Weights of a small GPT-style language model, trained from scratch on English Wikipedia: LayerNorm before each block.
Each number is 128 + 24 x the weight over its row's rms, rounded and kept within 0 to 255. Layers, rows and columns count from 0. Numbers have three digits each. The size before them is the row's rms in percent of the matrix's.

# layer 7 attention query, 320x320, rms 0.0856, rows 307-319, columns 0-159
098:108118149105113104106105114110145149162163167132133124142126108096119156162112165121082132141144157128136175125161127164113128122131126121100157152110084119164123147097138140105134127103123147126143150166111101141117124132141144162167172121156102140138131097115109153080158163109123124145140143134109076106142107116061152154109128111145110130100156130123118142121084163164136165172093089122129120146152148144111145141167162080171092141097142106107175142074136130084157147141148074
089:153161140121149095130135068112146104143138120121107126114101118111120127108106108109128175135133136108126134129112110096155153155116104104101125132115132132134144079124113141116104161155081083123172105153153103117138143085158135151138132108137136113098123116160162162126092122135138108101144129160072146133131125104118119126162090124164142146128135155141117133172150131128115169130119130160132139073172117146107112118157128122117183139159139116077145093140079163089118145130136096
097:143112183133138104169150122146111139135133159102111109128165146161132150135105133156156108120129147102149156123126107202168110165121105098108088112109116133142124140145120122161131119113114138103129143153126123146080116151156119127171171106094136103113158135123108128101158146107107124136166138142097133086129078118156089117157132124130139145133132172136089101155171186158197153075140141140124092123128183146119153146118145144121119106103127079109186163111107145104133128101133113
086:132139127113135128150109121078121116143161121123125161135140150107104145193099109100122133099145127072141084115134147144141124137141121097153138145068130111074135122141157125113147131074110139128127100158152113080094189141138133135147114107105089107152126197126139140138135135120112140082124167110142121148103121166133127102130184125130127122133127155132086064145131112125105133121097126144105095062099154125179122146139113193123177152116174093144094132101140119151123063115122122
087:156120121106096103131132124129155163126108116124115153116116145109146132097116135161134142170118137108090145140134171156140115128132158136146125155103145157142114126125094138093105130151155095147133140141157066111101107156141091137127112102096066149139106085122112173147138137151129088123062149120107151176121165115135114145114172113115132110141096168059140100150107115119138117147134131101104147139104168128120107088155191122166155183128141137133144157147091134149147143087112171
088:155155081132138151114149126115115130116149119100109146091150165113107141081168120112182135139087140176058091120181105137150135077125135134151095121111115173100134131151130107134127109129117113136152140087110079130140128109125078125179108150104137132138144135138122107098127147126176116131129140152144120153122118126136133126088147175115141121153109114135103157169147131140081149110125174144105131102121128135121116186151125103094140150099122207109078122118166142115132145103176130
108:185127046142156144181121099127106120129161128123076103144123159088067162122157089113171087104137130110129117129162114134104103119109164104150126117127121162139135116114166114124155098138120135077141115149141130107099119116172123139135095123154109151137125136163139169113109121128100124104139123119120112133111142140111186086152137136119104120154139122129107143118100132130141115134110147105117137134159131108103153162085129137091124151107157096127087153131136132116096139153142154
089:142165103131168145181100132095132121123177141176117141125112132119133113134130147141115103123087097139146127130132129127135143139114098135144124133171165121111171111121108154096146092115138120100141116124118141120171162154121089152121142177145108078165155124112167118150086111107163136109108117123099127095130131130120138135124119144128151127175107104124122183147145143125140139106091108107085189106095133165163088110094122122151096141124156165096116111117085128093115104145160149
085:122138112163135160133098124128124136134138142135137124142130172124136130123104115150121137111147119090200112123087078129193156128130096138073092092158201151108112136147109139175115117115134128125131067132069111120147162116117142127141165139152124164117116090116141149115154113097085141153134163085122114157095164150137086143107118136130107098111108102072125140130119129163142111154093153109135113175120125132121107165123125130151153143141121114090120121144123105152139098098110125
087:096132147113149098191126126103140161125108141160123107140127148107128134115128096096118132186143113117162116077149122147167124135164146126127100062125109103148123144128162115124126134103149109172181125149103107121082166135162172165123159106142137134117175142160082151120145180145143113105139140117114113080117114169125092104121136128100127172129087101151117099139153096110125130129110126125134133126152131133150158191114132075160113094157120101127183126139079107089117127110149119
105:107103141131116109140110094145115157119132161117134124124111112131169165141077088087088142133155135119127144106113155163162139185105083092142146147122161079118082132145155175137137164138102194087132106192120122165114098133155158128160149111104131098102120135129129142123170178153106117164117145128142080115143098110121077129141139116158117129132117139138128099141117113149175164124145125153137107109136116148092186119140117162140154138109145111116131146139141163100126091163100095
083:123127114141108139151091124105121127149134142166112085152138114141082095153141123124142088120130136130129151111085155149132095155151136146101119122176122109146109107127142102100098146125135098155114145136127125105152138107136112114147098120171154140118103147139113074076128091113118128122168116152107114160129149111131144103117126107153084101101160113141151117137166120172162147179104128121156107124117102130125118116113120104100125186160144142131118076116122143115118109111103126
096:144109066140095131103120129117155091113136137142150101132152139096090114091137139125110112124117114157121141114138137127153183131184173123086100128136103148133116103154130120136125149137170107173139166083117131116166130132123119162137101198141144156148107148120115136129120134134143154096063118119112169143121125137130157101105156149103159154117107067107135136152146088125123157160147189150118118088140119167155114119136149143089147155129113143142111115131134167118143146120147155
# layer 7 attention key, 320x320, rms 0.0848, rows 307-319, columns 0-159
103:127161144103118148097164113140160151133169113112124142149119169108117133165137141144142145121118132093090123155132106109123112133130093099100159155099080147075178120135146161124096093163160124165108127127112132079162134162133140102133128098183154161159144118120113170105131138106114153135143169124111116143160112135065137109164133098130121166189131120093132129131126139099170078132149096135133124116098148111121114068174134089081106104113117108097088086133157118126146135133079133
091:170111166118097157124124094102131125150122137151139144101107155131089115096094095136124138131149094141157132126115151122133077171082116134160119145114116121131117083087161081138136134129152149128109120089169140131137129112126124118186115096135111139100086113165145129089131164130105117144123180140131088108122134143169116105145130112137130134118117107114112069159148117126121138090117145114125127125153136125094136118089102125083151108130105122142119090112131136135111090100131122
088:124123153126132111128155116147135137139097159096097109128084088141119186160129141123135089129143128132088114135107125138135142167148130175125133142131175148128138093196177108148097082106132103115106138160173116125155104169110110148148101118166151111148106116141138104141116106094098172140134096120160125112120149139091112096099102117080174116155114136144120101128126148132196128157131166130114131137141146132111069130139134157138160127113107091083106154094107120115154077105161174
087:106146152070149129134148143145105135158122173118146090082145132144125164108159149159160150125141136120130128105143108105184135147156129040162121128106127180137152109146149126137160156102167142146143153151139124074117118108148110105083115133116113100125149138122112095141140119118144157095097158109145075145112111139115138085096138158153148111118098129131097114185169076158119126136100165142120100139098148103174116064084084159158117110127125122111144142103141112163175111115128155
092:125126114134146105115123139130122112131116127116124145067151159077119096165164133133110159094127167135117171141083154118162145107130163147118081130119147166128124080136136120111131099117128147130109139137104124132081104114116162100123116130118139171138106116091106124150081090122128142112071146138149173115127092163131098160091151153111116150152117178136143071148102110110127144146125116126157142133115127148124113157142129149117093105127120124130175125152113147114107153135101096
089:144108153136074124131154085117125143130110115123128167094174145130112133096096118127095123154163109134104137152138118140174203120102153118136129120129143148129156133157125121169112147108147132153110123116102127151126151115147108090156096110114130123093180138111106150112167160092129145120139172135121120125126118120133178169147126115127122121111081102172114115086120111105057155118123140123134125141114149125133123186099106125126107132142095145145127139118154129141140144104161118
091:131085110099121127113114129162157107126140106134066122132153159117123124136149129139166100099148131132185162135102108155094110077096162097138156107085071107147162148139129095177150119118143118126137155114102109110121193114161136149160108156176129145164122172157130119152146122138104146101117139116155134066100150138132113113133094092105102099109118077089108142119076119141141129150135181124126136152147128076145171132122148101117092153167108121133120125085125112127103129124144092
089:150105164128121139147103133116147122129147132136118181149117130177133095091131101099160119135118113097166164124138118123137094112097123097143180104115151132130132127146131132124141128119117108125122105108107115110146138107130097120088128131164129122150138136150126093128118141099169115120189108056113098110119113160168148132150097103130100157102077107153163131088111133106048093143120137142105150140148115089104152107076120104138070172109142170094125163116153102149116134140143147
089:163125128118092115130144138121113142100160138091123159116091160100128154152112155110111116137068129135147139104159149099136136097129068116151161095115124150118131158091156172156136112140159128111106140121136156127096093148129112084124083075159147171143183138133102163102129117154106126159108152150136166138166118138130150172137124079135109115149150143130132124167113114123108142111125126118123134118125137108104134164182145160121174179140157105125149167150108142138106105153087141
086:129123088130139120124117155091114144149117153104119134123116107093123092116175185118111143152135110113130072142108143074137153117106167140138148068130117107118158133102090158129122139143143071182128143104121140152139117152165128119118119146104173181148135120146126101138130137139143135100126110145122135143143151183049094079091086145101110116099136119113203131134122140078107181124103163113122139150133121127135136135149163137116132145126132150134131146129084103087120069129144136
106:089125110083127137155115147095137151102113143109106112139102130095099132141119151113116097139091131118132116149133103107125150147124100153130138119164103087139111118182135145116091144134135125162101149152135119086110072124115122118132134180153142133102158147147103110131145096110139120147123113178116139113145089140092108109151091117124131115187171134099154124137127137158180143091103119141139108104123146124095115085161127121119165166162145098148124128129115153148066122105136127
083:139126107124137199129130149092105179145112154149166127133149136155151123135120135076173123123132100131133088118104142098134111126139131110117157131135131146113099131112142137141118146165095145145153100137108161173140128113116120113162145140137152063106107118153128069133169127108160142124125117121141094108126160060114116172176153113083105135123139066147127097170142154078160104117125105110119148152139153110093135131127154108141121129146115124128116123098138108123142149095103148
092:148147164129153126173132131122107142102139081100113167147105140127100097129135101106125166130154147134145178176162143065129102154099134104099106146130150139158132150107151128151151167058112156133151123111131122143100166118140151127131131094103104147122106117126165140128172123109132162120101128072125086107114152117170136099131136137137119135056075149116129145141102138098066147114131123130089132154164128152129147139135111165137129124130124136120113129126178133149113122121168142
# layer 7 attention value, 320x320, rms 0.0976, rows 288-318, columns 0-159
099:133114171118093138124153096092083131108119110149127126159146137090116116112182126127173117154106141141127111114125141107105189109107134124149146086109107125138118171167125142118148120102149119127083156130145130147139085133093131149107130110163151094119170128123127122134129110098166134117124127106147138095129111169098083150114126157095126119088171089143137123148139145094135123140077141185105153192138134132123167127130152146140150207099140145161139110115115150134124133124208148
094:146144113133129119115186177145156114110137132122165092129134131129125113120132103126140119137164128131101074113145126113131173118090103145142122118104123093138149149122118146105109094115157103140151142134097140118108096107180158107131117118156145130118099123171138114121126142132172134103101108108083106164187121117158092147111146173139125123103126153114128114171158132128166125113076106152128114098114123105152094107141106165153134181129114110134135073130129182140164098125116130
099:141126117150151136167132132138169099095088161131119144201137104123117137120091101118132135170111150137121151118138120151122031152141134125103126149124158153130122088135138126136150171109136159141126137120157168169141080166161121118149123124096123148108110142127150149124159116161133101139076145085123127175140138110150166117120174122167150107119118111114154134140163071102095121120110127146177111057128152107096121192100118141096120151106230124135146120114107174119135132122133138
089:144148113185122139123137156149122179121142054155149108135114099132167156134131141136097146081130145119106139124089130101116112116103130141117117090092143114174182152132115160162129075098099124176153130108085163098118134133096124113124188139136113124113078119145131142130118114132120108141092112142147143094110129112148092127129146111107127116139116079168155064141107148146113148123125155131113118137138130109137141164171142142115121133177106125167109159121130154145117106155104131
110:136103135105123140122177117143149141167126140084166137102114164131135163104115144095142147109115098122114171129110108097124128120117119131109128124164125144124083110109148114119173083101170079091126140100116108109121134148139174129179092095129129160127129114094111170108152144161150118111140108083126122085133117110125094182145122079156087106147093123133145091141078147103124087113137135091115098127149100109116158097071117129132150096143151150117103128086093122157136145159142086
100:108114119148121124095098144171137138128118150161120117075154172161128129142161134115145111110135147144132150132115127127163091132111123116119115118081122146161163157106122139108142117145173116153084141114136132104089173109109119156099094146139125132143126128137152136115098123120136128123106136155142122152138129149161157172181126095087126138083092118094114082125191100122189119143126120124151127157140146142151162153123119120093097129105138138121107091121154128126131114129110123
097:155101134121135129093158151147142095124141109125134167136099098065127135128161135144127056113106138146131140090122128088120113103122167120121123089112131143144172141102137096108157105123146129140139128168126133114149136118144162133139126117119147087126138097136101088115105137088128136139147168135154103127089080104149117112139163124140088166115074102156137124144072135143108136126120131148141103136153139099130136086105120164108116135118099081152133116092130131130112154142127122
099:111085106164119124188094127084130134116128199115106118158140152148131123143118084105132113144067113103125085102156164127118086111119169103144145108102189146121128156145155141198147098120130125137107095122143138101076126110084151139143163109129132120183065132158120133123119134133134123113174079110132141153137088108173137184155110173121113117123086147111101129167148146151121123123129160138157135131146126177137129141098161110130132086123119119153133115121107145163125125103141117
098:139099093152152165097164117146128168123163083148130111124149131094139124116132167132157142154115153116150085075166125087138155172142152103097105118087112126095127136158129149118163080144111159143117127120120123139115109126157139162109123169145102133112144102057150123156097081108154155128123126138122150113164089140162081124153157108132141105156073139105119100150126158125147148119144173080153122122104114109103150150110131155145153098142133108151144122113109107135127138175126135
093:151133117125109120116175121120114109095135133110087145125134118096149160150114111104105134185114107134170140118137110127108099130135140120120149131093148088142153112102113171123095124106150113085120149162127170111138186118159160142132133113137144159123184077148128151103160166172100129123066148149115108123136164102111125130162173096135124184117126094134110139142134130176149152108104059143124142144142125116106089132168111126119133157118136170100123131101115130118148135159143100
097:176099141132122125152165119151155094128138153134145141146128138142127137159118099110123087145104130130158104141127139150106124114129134146149122152126128150158135095138117142113098136111130113091085108156155121131099139136172130085126122142151107165137155175085151146123122130105103101136147109106153147122145120103123146129120108126117127155095125100109133094103088082147084149162107180107161079108115171147113163070121127112120167107149137163195128136126152144158152106085130116
094:120109150131123134132110101161159121123205123133108158111095113083119141106142148102127105151133129098132145131154115133097100115152125100158140142144129132110123126114169143123150126152128099082085174117085082122167129126142116165123104138114126163156135120128157129125107134100097121133110141082137130150133138138110132197098112106149099164110139137145141196129103147147120142125115096106170147123160098120109128040124123103139125117148135103181125089093128133097124156149151123
093:110146124111141118077171117089114143163142111097135125110156119131137136168136126105107132147133145135123142121131109128150099098094152130083173124147138155120084117114097121114127122102109199135146187189151117147110124140137129141128151128102109112126153124108144125135139111155079138119131152121134102158155129159182135098159109163161160117127131138143122093086175153142148100152065148108109153142121140168099128126144131133090149157146121140115132079160121151113106094161161163
104:104088145114121119130138125144109134102108152151135127125113127109145084095104172128112138136144138163169130159155141147139092147137073119117148143135099126118148143104133114142136159126156110153104079079121093143151115132141158078107149138147119103094144142187121109139165100111144110138107141157141151127106136091158133118113139156141107181141153090086180126088139082105098125123113104141156139116127148085071133121150099113137109142158147105105123138128138153112144140116135134
097:109122116133120119118107133151107148088129061131126110127126138091102128129089141127116136135124123135140117157121145128123137149117149127109070107099125132125147140177079124117105141123144134136127180145138195117111155166109105178136125139137149136100152151164115104145138119102105134110114126085134116086195087160158090147114125153118158109130094088099147141113131129133122142103098078132145143155153110142095129178158092131082138179125164120144131136122132107191081107108124109
105:158113130146109137118144179076134127134144121149133100130144161098134132078101118166160141128141082135155128128149120112137150134132109127109117115120102156076138163125128166128163095188129157166093098114101155148147134144114150111096167139115147093084146123069153115141147126115153146132150124102127100121116104135137126133071158139116157172127158086154100122162124145135124129094105116104115125161135135125129183137139100057104127135109156104141145157094148131123120120114094120
097:126145135118165134140119146146118096090134139121161128138076125134136160170170133084129131136127128128127175129110114145144147171125117140153078142116148127106146117139131101118118162117142138154133140076133140134117108084103121118085128145111111121154137123148103119159119101103160137149065112127082174141099137153122153154111140105146155180137120172147115127133083126102148186125132172104139123114136111126124137107131128141100101167120122100132130178151111093108148093123132083
094:144121136115080114120123141106131110140108086114125110161166158161121121096101113115114160104170145121138096161110148098125123141113096102084101137075106107128147121117158128095149102152141157111064085101132130065061134119107118131123121128117149138129171095161129129086112121171104100117044155178167100156152129163111131127116107123120107114179118106122105138131221129139157120136106128113114102103102116141090121104111158099125117135164120173081130106126118147184123151106108088
097:137133126088084146167113120111124173141134120085117162112080143118087103134089143100169124128138091133164086162131123090123098143123109098120083138123127109151106151130135098107113084136131152127126147106138148118108178135132126172147135109141133161129144184145151129100152114128107090134126143140169149132154114143072124146168135095126159130113100123147125117082120111122161157130137180109100144141143078106081098157126146090129119136142104139177126160104132076132128171102130108
099:151160132148175102162116107156128095116160114143090133110122101144092168178140107099146100120111097130131098108126126121167125135167099142109125105127090195128110146184133128125106120106125138129144099150119090083116092142127102120170126123113151104116125150133149146141153108127132109164118105109077111122159148125122122124120140123131154134130096125109118181147139110122154135095116180135140123116134152147136139172145133131122141115150165102125135146092116129099126118114086122
099:162103142124089067101133139149138130121144141109154128123093084090152133140102142096142122173141108110142099163145168104154085115112133113106154136109148163161112142120125082178091098158119134129139151173112128122130133119149104167096131138136115118101146102139179100119141123122085146155129102138112138152143114160158151107152158117134121087139101113109104160098142143093119100096108155118147136141152121160117127120091146140137139113157146061073115080182146073144127157154162120
095:178100133115121178119122163115087168126158110103079108118140129125116105094190161138143125136121152133106090107142141144138129136131110119126140117184136130100126158145094129131132155109134117134143151169150111167115143151168103137137085135121110205149096152132120140129146140098106112108087122118149114138125131132139155098155083093098100131116139154146125155143082092156120148159089130120137142125171147161074131140122136087169145149143145133177121132130138121144151085165100100
104:152157142097124166099142153116122109141121130112115121132078130126119169148131076095080157168121102138114131098090118117134082119183109133107170151117103137149127109066138142148082119147142123151158129133115129109097104110117155084082105133115104126107115116097169115097122137098116132102098165117134156135118153157132154101133143093117114130154142139128118142132134127098143059137149117124153109118146150136115118153112102116125159118108136114060119136143081128182122121143126139
103:152125149143115143135123151136088133154137093153121096143140091143095127118117135146140113107098141097127119068110148159133090142149112135164122110146115104099117131119110132100110131150101142134145111155135125083121111082116093135066094128125139088102133115147118136174148143114099141107112106088144133140138117150165168142083137078105118156128147131102114115152138108123133167183120124171118130103112144125125133138086120115153088182074092157097149161139104138124160192088109098
093:126140112111112116161129130149090114146125130128125144127140109125142112181110161113095148136114103134135127184032147106144110096144117133127169117119111105125090091135134115132128098133167082085135138155104130090165127130125121104142064133148130100116143121079116136112151115103170135117170138128162117151104155120116136130129127163118105159150129130120141102106199142137173090119126078099125133164141057119120136116112143133169118125157129074105146098103151142144100159129172135
106:099134127172140066122068132129079092131078137143086146113087120112134113154129164072122133137159161204120142117088124139143130117158132146128113155143135087138117128097120109120105165139089112152126111076137125100138113069147119154120100155125100130140122131119068151155130116101130144080099114174110141141116166158116093155116169146120112146162131116125149102202134103124145131139140130146110092120134141111121120146152101132125094088120123127092168165130109147153152122108145114
103:156117168115084115126142160126073101136124135108152114132147158186181114130126146127121157133104136178062124067117119090122133137134160126142125132136086118159119135080114114109115148117150125075096139116124176073105142155142120131105137146120125174133176132103110156107149143108140138084113142137176141154134117144149119123117166135156106146137111131173161079126128119100146108159141122149138102106123099155090109159106209121139115117112095126083113207138125156123111131119140124
098:134116142150143126136091149092132155109157147126103147140104155113140116078119140088158157134109148113137102168082135082118122097122105125096156162114110126144058103185102160116106094114115098104146115132134121150125105083123092115127135130171112165163138143167139105132080109111167103120093155142118157133152111151178123146158167132118123152117087206139133069109130152129153104117120099105122095153144092142158117124161151101115159136125108083146124107139116104107073132150153130
098:107140118164132142100165142106112110100130140093140187144125111135173097130151128129096114124105124113140179135124127161101121104127176134119136143142175174137143108134111095150126124154138140097106115156121148153157148078127154151130124107110124081127113130151121112144101152118119124109144098119159116112146152072159136128146141163124121129116121087077101124096141124132122182135090160123129170097138140129092106127145121120135129129132136092158119093157099136131155131150134160
094:113110117113153137095150147125128145139139105128117122139124125119096122090122140168108177132095138165103130167112161123158115137124142136125113164133109078124113068122113133098078139117078157122138119143138162164156131131117082157084150159141200141160166080137071144144102153121095134100123091155164120129134137196126114073116157140114165085122164150113129096142116127141131127133120196112154132112133115142131102130129123170121157148101143164109099116147106147122148114125100166
090:105107152115164091165121100132147089163100125141146136126185126155132114129082144147111090100128118118143142161111140141141143135130191174119158147100087157113097099110125112141089093145107112114138130147105159141138167164152122148134104140116139134150111183093160117087159152127115128125124118154100167112113151119139136132137100172127141178137142127177129166096162100116110089115126101097151111145167109108109144161122129108148131165113127106120146153112138142087122180145099112
# layer 7 attention output (transposed), 320x320, rms 0.0978, rows 288-318, columns 0-159
092:108091181178123145099130133147086105127074093091122123104132182150149102091166172111148143163096144116148099107120134102057132150151188104137139096094106126136118132178102147141166130126153162139136128121141151125161129103113100114120133142100092136150092117167109149137167099141122156130128134071137127101131102138145124145134102163123130123087131096129111168142123127117128116122154137147106170162160093113144141113102100166140120129114120119128112147092126123114093149137166138
089:119116098140149164108118116157157145109119148151175101128137147167125170133177156111121143164136133115128132109141127130114181115085126151118102132124150135137145119124120124144120139157098104118100150126124132132126110118132124092151132133146119147131149099135115110152161141139137168153125094130120153148151092125185142170091161147085163107124105141129125136152123122142135121124087146149117135048151109093152098151110086125127156139115123137128103100133156147112126175131115133
095:140124076147131155123142114125117079108109135119136128100128117088105100125089122122144108118089163140163109115113113149189082104103124083158135163136144159104144148132098083130100146162150140119100153107143124157176117135155169117171149146091118148134150192094136156123151130108094178097115159115092150152164155110107148119128134160156146111112142110102145100201172131102105096126129151126136130089115105103113122125120117142115100146146184121134101120136147135156119140090114143
089:146139117144122105098128082113132156132161095134148143170118107094160158106132145131092128083141109091156124158096133143132125121128134137100094097081102093174113096178092169122141134068142106138131117141099137100120141118153144133092157099121114113138127164125127180140118150127101146144089142142149145100174179139162072122124115131121152153132105133140103097149094167133132100179130156174095143106137117116155083130161141113114133157116126121141170169120146109156088122120169151
100:136129136121146123101102125169092135138133160079168133113078158102151131135134188143166145145117108154112139154134123091130181135146124115159082125166134136107088191089103110122167126105154146096158139138116116110135139113084149094157107081134141141120091109125130113121113155136130113172134119072121150136139105096120102152109138092163077106091126108102096115121109156110118150145120134066123110137110137097111136100118110115131142121161115170174129139101136090119149162145164099
096:076125111175128139107140177173140124153127147123152137104135128142128171175135157114151092080101139104111154151118099162147112108139104128111087139128131131141164155111142133138109096147124107166095139138147133153135123109097075134087099149123084110131185129144163113152162116114175145142151157126127124144139124097151151135150137118150128150116162137082118152138134111102127155161161126118115106156118107160152135135131155138140107090132106160154122162121162150091138116154147100
096:140115106143119081152145123162136099116149136133132100128109152038137133152105134123110110134136124136092111118136134139122128121143174097109140127141169130126140105152125125136104134098141156083110137144108156166140116077123158134141135086119096080141125139143113109151143137109144113121111136158122125143103115136132148157167162118113098163096131114120139088129129158185090108119148130157132123153147109095139163077096133138166109117120124089148122145113110148116134131146110135
094:138109107136122098151165145096094121113140167098153085093082124148125151130152131131156116145122131129200119147162117134158095164106147113157148131152178127157179091120129115169103110130091128151119161101129132118126136136116135127129120110146104150160094067129149187113109121082144154140192105147162144095096105093125135143107079157173162146144106144132106085128141129133121141120132116147133149120123093156139101158147141119134148091091128136135169139096137117133098146089143118
093:147119070148111134108123140155164142146178083082125114133098124071114132159155136140128084120134133093131145120163123104137163097152185149147107139128119171123087137144113143128130121143173134147104165155164132139123082134112114118108140116129074130146095125103123107141111103161167163089148119105147096132149156140183126096137143119103133116124121155128137146114064112121129106161166179086133118166142107105174117160136124196119129148141082114169156104141148070117112149153117128
090:163171092123096116159140146170146090115092112114137152092098135084139143136116076135125115153134123096115128107120089147129154146156133160154149131101135099122154167068092162123143169120139134119145146090122122108109114137145146113130133121150116166112150141152141129127106142133077104150110123105122129149157156105079113136134207141095128160099165088138101110121115121153140139105134100139152079144148130089138105137193089104133162171089131134116109140131101174126103136143107100
092:156151134125102137107122089130131103116119165130157144139136143095168166101108142128097128104145086159111142103139119114116187144105160123125135116132102140139134143111124155094101157114134130104142162147145143148136147138144135110135125141152148109134108142104144120159106083149116114139146074142115109146170095089114173146103112140125101185073092167127135127110172127130106118153112170138151136109139114148126146113102181117144105141113105113140145104139118135146081117135088117
091:123095135130097152100124134174107163149176155129149102101082128084125128145117152146159117137147114124124131111132147143103154194157096138152144166126109137082127160137138121113144151124139138103162128137102100142152095126108113189119128130152138120146120114098128114098148145124126114143087118141124109143121115097116088145123107135178157157116105127139138169149100128126092129113117134152099085143168122149120122077108134075157140145098140121123124124090101088134129120158138134
090:074083116097129132125160160093116145139160128124117100158129102120144099177128124152108192121113136112113128131116108120110107129104066092114133142154140090154117117104117148169106125126130180079110138153119125159127142117091144124124119139054106144106138120084171111147136097141120147137113185118150120095130139146129089096125138170083088133134127097134093112110169148091138137150117142143158155148124105158137111128135092133134144151120092121084149090138106124126141093157124142
098:116178154123160113114147147136123122137144176141084126150120134105159070124072103152080114143128119138138125161092140159132113107146165130076124107111137123136163110146170112126128146142162088180115119112191136112145106120107099136094154124125135129115145127149086138127156142098107135125113126135118166131131082128100111131104170147161153119161119085153165127141144117110130102101171102139110139102147099140097135114146138134132124100148140118183098113121128183158157191128101145
097:121177129114166162127138178162131144144090031114135106121133168106141150113091110133139123137165143104165124142102145136110134087138113095113106130108128156153105138124118131162128126147152162108139170153089130158139123185133126127115141075131127121152136123133126132160104118157130071114104140129168120067164108222136125135168136147105169153139138140079110131120123109123120127088113118164128143116115107110142140162086116147125131139141160128127087155087118152116111135096125115
097:156111103094145126116114152150154137100164145161094115130112096129109121098113095128103101051121100139184127150115111127089109112114125114088125102123125142118107155131119156154159125165135146167086115106122152154154150143092094132121122174106135105083097125136147102140139137138096162113147102131115104113151090132127153132097161121143149108148122123133111161114097159156122137152115144115129137136125121129107144152153124153101100087101171118144095121133114136154113110165145133
092:096114149112132114111145163102137125125125142148134132105120130112100141139121132104109088170134106142136136124147147141133130119136120119143095097148119109101129112116174142060111130170178099126121161140129125136130170133158133163092120163098136126149139142128104173130157135187146091115120141123100146110112120159129100148116146117117165142137079166109141046173084098113109167125155151108090142136094128115128137132144112142083128141121169130109181123076144157094137076161159124
089:138142125086134077143123129135126086164119119127122116129170172155136121126122156165115118092138145092170113138100112107138148113079109135114140136104171132115181165122108104079137098140160131154100154121166173091080132126099107126135138134141156140096133137123087152150154137178129112128086146134121110182128126132091104141122161119124079144162135088115123110119195116149145131190125099119101140116097118103104102137108140130135113110137095169134102147125128126112105145082080100
092:153118150152143081121089145157113150176158089097138070120128157081178141130104081115125153121107154122156125106130140144123146133135110138147136131094100140108141115151108106114083067154154123170134130103164135140131157145121144131156150147136157136136112115156107105117110104142122122114115156152155143111137138163122155146137130111154144089119155125112131083091134152125166185159141110091174156170119080130077131141113157141154101097126130130134144163139141097157092155094126102
093:103137095147166149122136134142106119089143159143120093123161112123116190169126102112148157071103118155133084133118110128092139133126131109138105112114122132122117115137116124110078112096145104146126137103155077175106154141137120181166123138144149052079130154094175142096131152065132118119160089126116117129143119124110100077128142123107113147156129145129158150148121128102130085122092116145115104100137140128157117132152116121153128148125151128124173163115099107086135130102102120
096:112151109133138135143114141132128168172140111065137091122104119111144157130095126126129121135109111089151120155165134132102122145101164149109152116129140169165124121135107094169120096147152138168168109169128124123103087106144176133104129121152144153144122129097131121165143172126139114150122144162123143121128161134120136130128165077157112099118140136103123161120159154131132113136114159151141113143152130128133157109107148145168162133119159068098105145125173129119117133129100136
091:146152098096092126129114120103072147144109131119113130186153137133150131150147153135200113112128134079125106101148142126160092045129107162152137131128147148128126160164140170138106140140123140113127128169102138169142140127143162159164113132110148179125113114145150085117112123089102104149103120113128145111142119119123142088171098130147125138131108165150114096154078135150169157164116145130133103159165107180113161126113130118131120155119114097147133139137150111136120121075124153
094:121150115127138136119102143104131109147155109151118139175141131115106158175133121120096127158107106165099149127110125097198133151145141120146117128129121160134096116136105110143144119096101106154134122116161113106115142115094148129127149146067089148110116147108169133148130165129144160090106154155105145161124140145169153138122155114093107139114151109126092142149178124122080113140119189159165110117127135113109148130129149121122157105091127121066168118146101163164174117167140115
096:086148125111147140180151167132104159150118106178137125138165089106133105141100120124142098126136167141127153130114114128144094122143119123133122114144156100159110132114158113144136152125120150135089131134128140163135133124108114170119123146124143103128141113110140133145137093097102141127128119118132099150143109111129142187088108106077126138143106107175143169115135051106138193151116112125158135113115111098109137128127130083150100146087106145120147176129144089123166134078136138
087:124169157132150119136099104170145117146146132127142163125135140114121129120123162119158134169103084158134110159114156131125097122141115145117152144133101156110140140098100093111166141163127116147158147145135132108144110156096079127127139143152111132131112128131172123118093162125117131107155144110079120129136157122135135129129151115138129122147135106113133138092157133104123078124101099176092128097126121140106146127138125085179100094144101131086162115132090111145124178148160155
098:099108113110156087134136112097132129129088130126134179105078107143145085133116151085152141147156184170130153147082146098134104182109130146179084114164107156113129105143112135149154114124165114172113126064143122090161098119115109113096119118072114130123078119135107128164135139118155112117104138126100134186157163088139126110121149161101138142129144152130130084135128112133160110126145107119160077103112138118120139122161143129113092070113160122101181141092128129140143104150110127
094:142140125095115092112129121119115084151126140167110107127123145163143142155088156126114154096128146167070087122116122128156118108131163139127136160109097140118112186122114124133144165137122119104087154107164128130112151178087108055122136107088134147137141117151154154105122113128121081149082126150136152192109166130147113142106114129158117097092155097146122094104120151166111095126154153132171117132114158119078124133128165138127163111093111119104140164117132122137114136092130109
096:170086118148134134128138125178112149153098147130113178126131137120073099113128127127128134156127114113140120154119149129121144151117110134130139130108162106128115091141130138116131142134132120114137133154168106127142101116115089094108124154140081150106080117131101136131081147114188111101141123129114139132152133142197114096130136145116137119161122140095099056127093129098134100108121119084157145180140103143114168111182118150145198125166120147142126119156098123126118133111140163
090:139130150165123134064140110137106073172080143149149147120113128135126109124139130101148113179113114118103148185156127119134115116055090141118156113109155128159138093118119099137116135162110130159122151156066148148171108113155137099086144123167140119129168137157125146114125119113116127128106134132133148130141141081090170149114073121114121095139086123129120130110102168133124171071119161137145161081129117140127088140102142096137123088090142131108142115128076095123132107155128100
092:102121093109154186186153146109164146167145109097143149065129105107095099114136128172115140110085142147089118125158113148122097121151154140120100081107119128148123110137069129142090150137093136080132134122133098158141140127122086160122137154097169133134127150138113096110121133126100122112129137152130138117109100135134122118091159131104138089130111088135105099108094142124136135149125169111118112113116115161164130165120111125073097132154091139106116121155152146136148084133119142
086:176116139115115134102152121129167144134139150121137136143122137111120164132135071113174112131187132162088082148070113152143124130150130136059143127146100151115138114132134119121133136109131126091109136142110153128181143169160114157112101126156156159148140111120161133098161125099083134106122174144138130103106153150115123099095133118153118101148156134150120159124151110133139104111078117139080157130164173087074138175111135129135104111104148090121124142121119181101094183114130096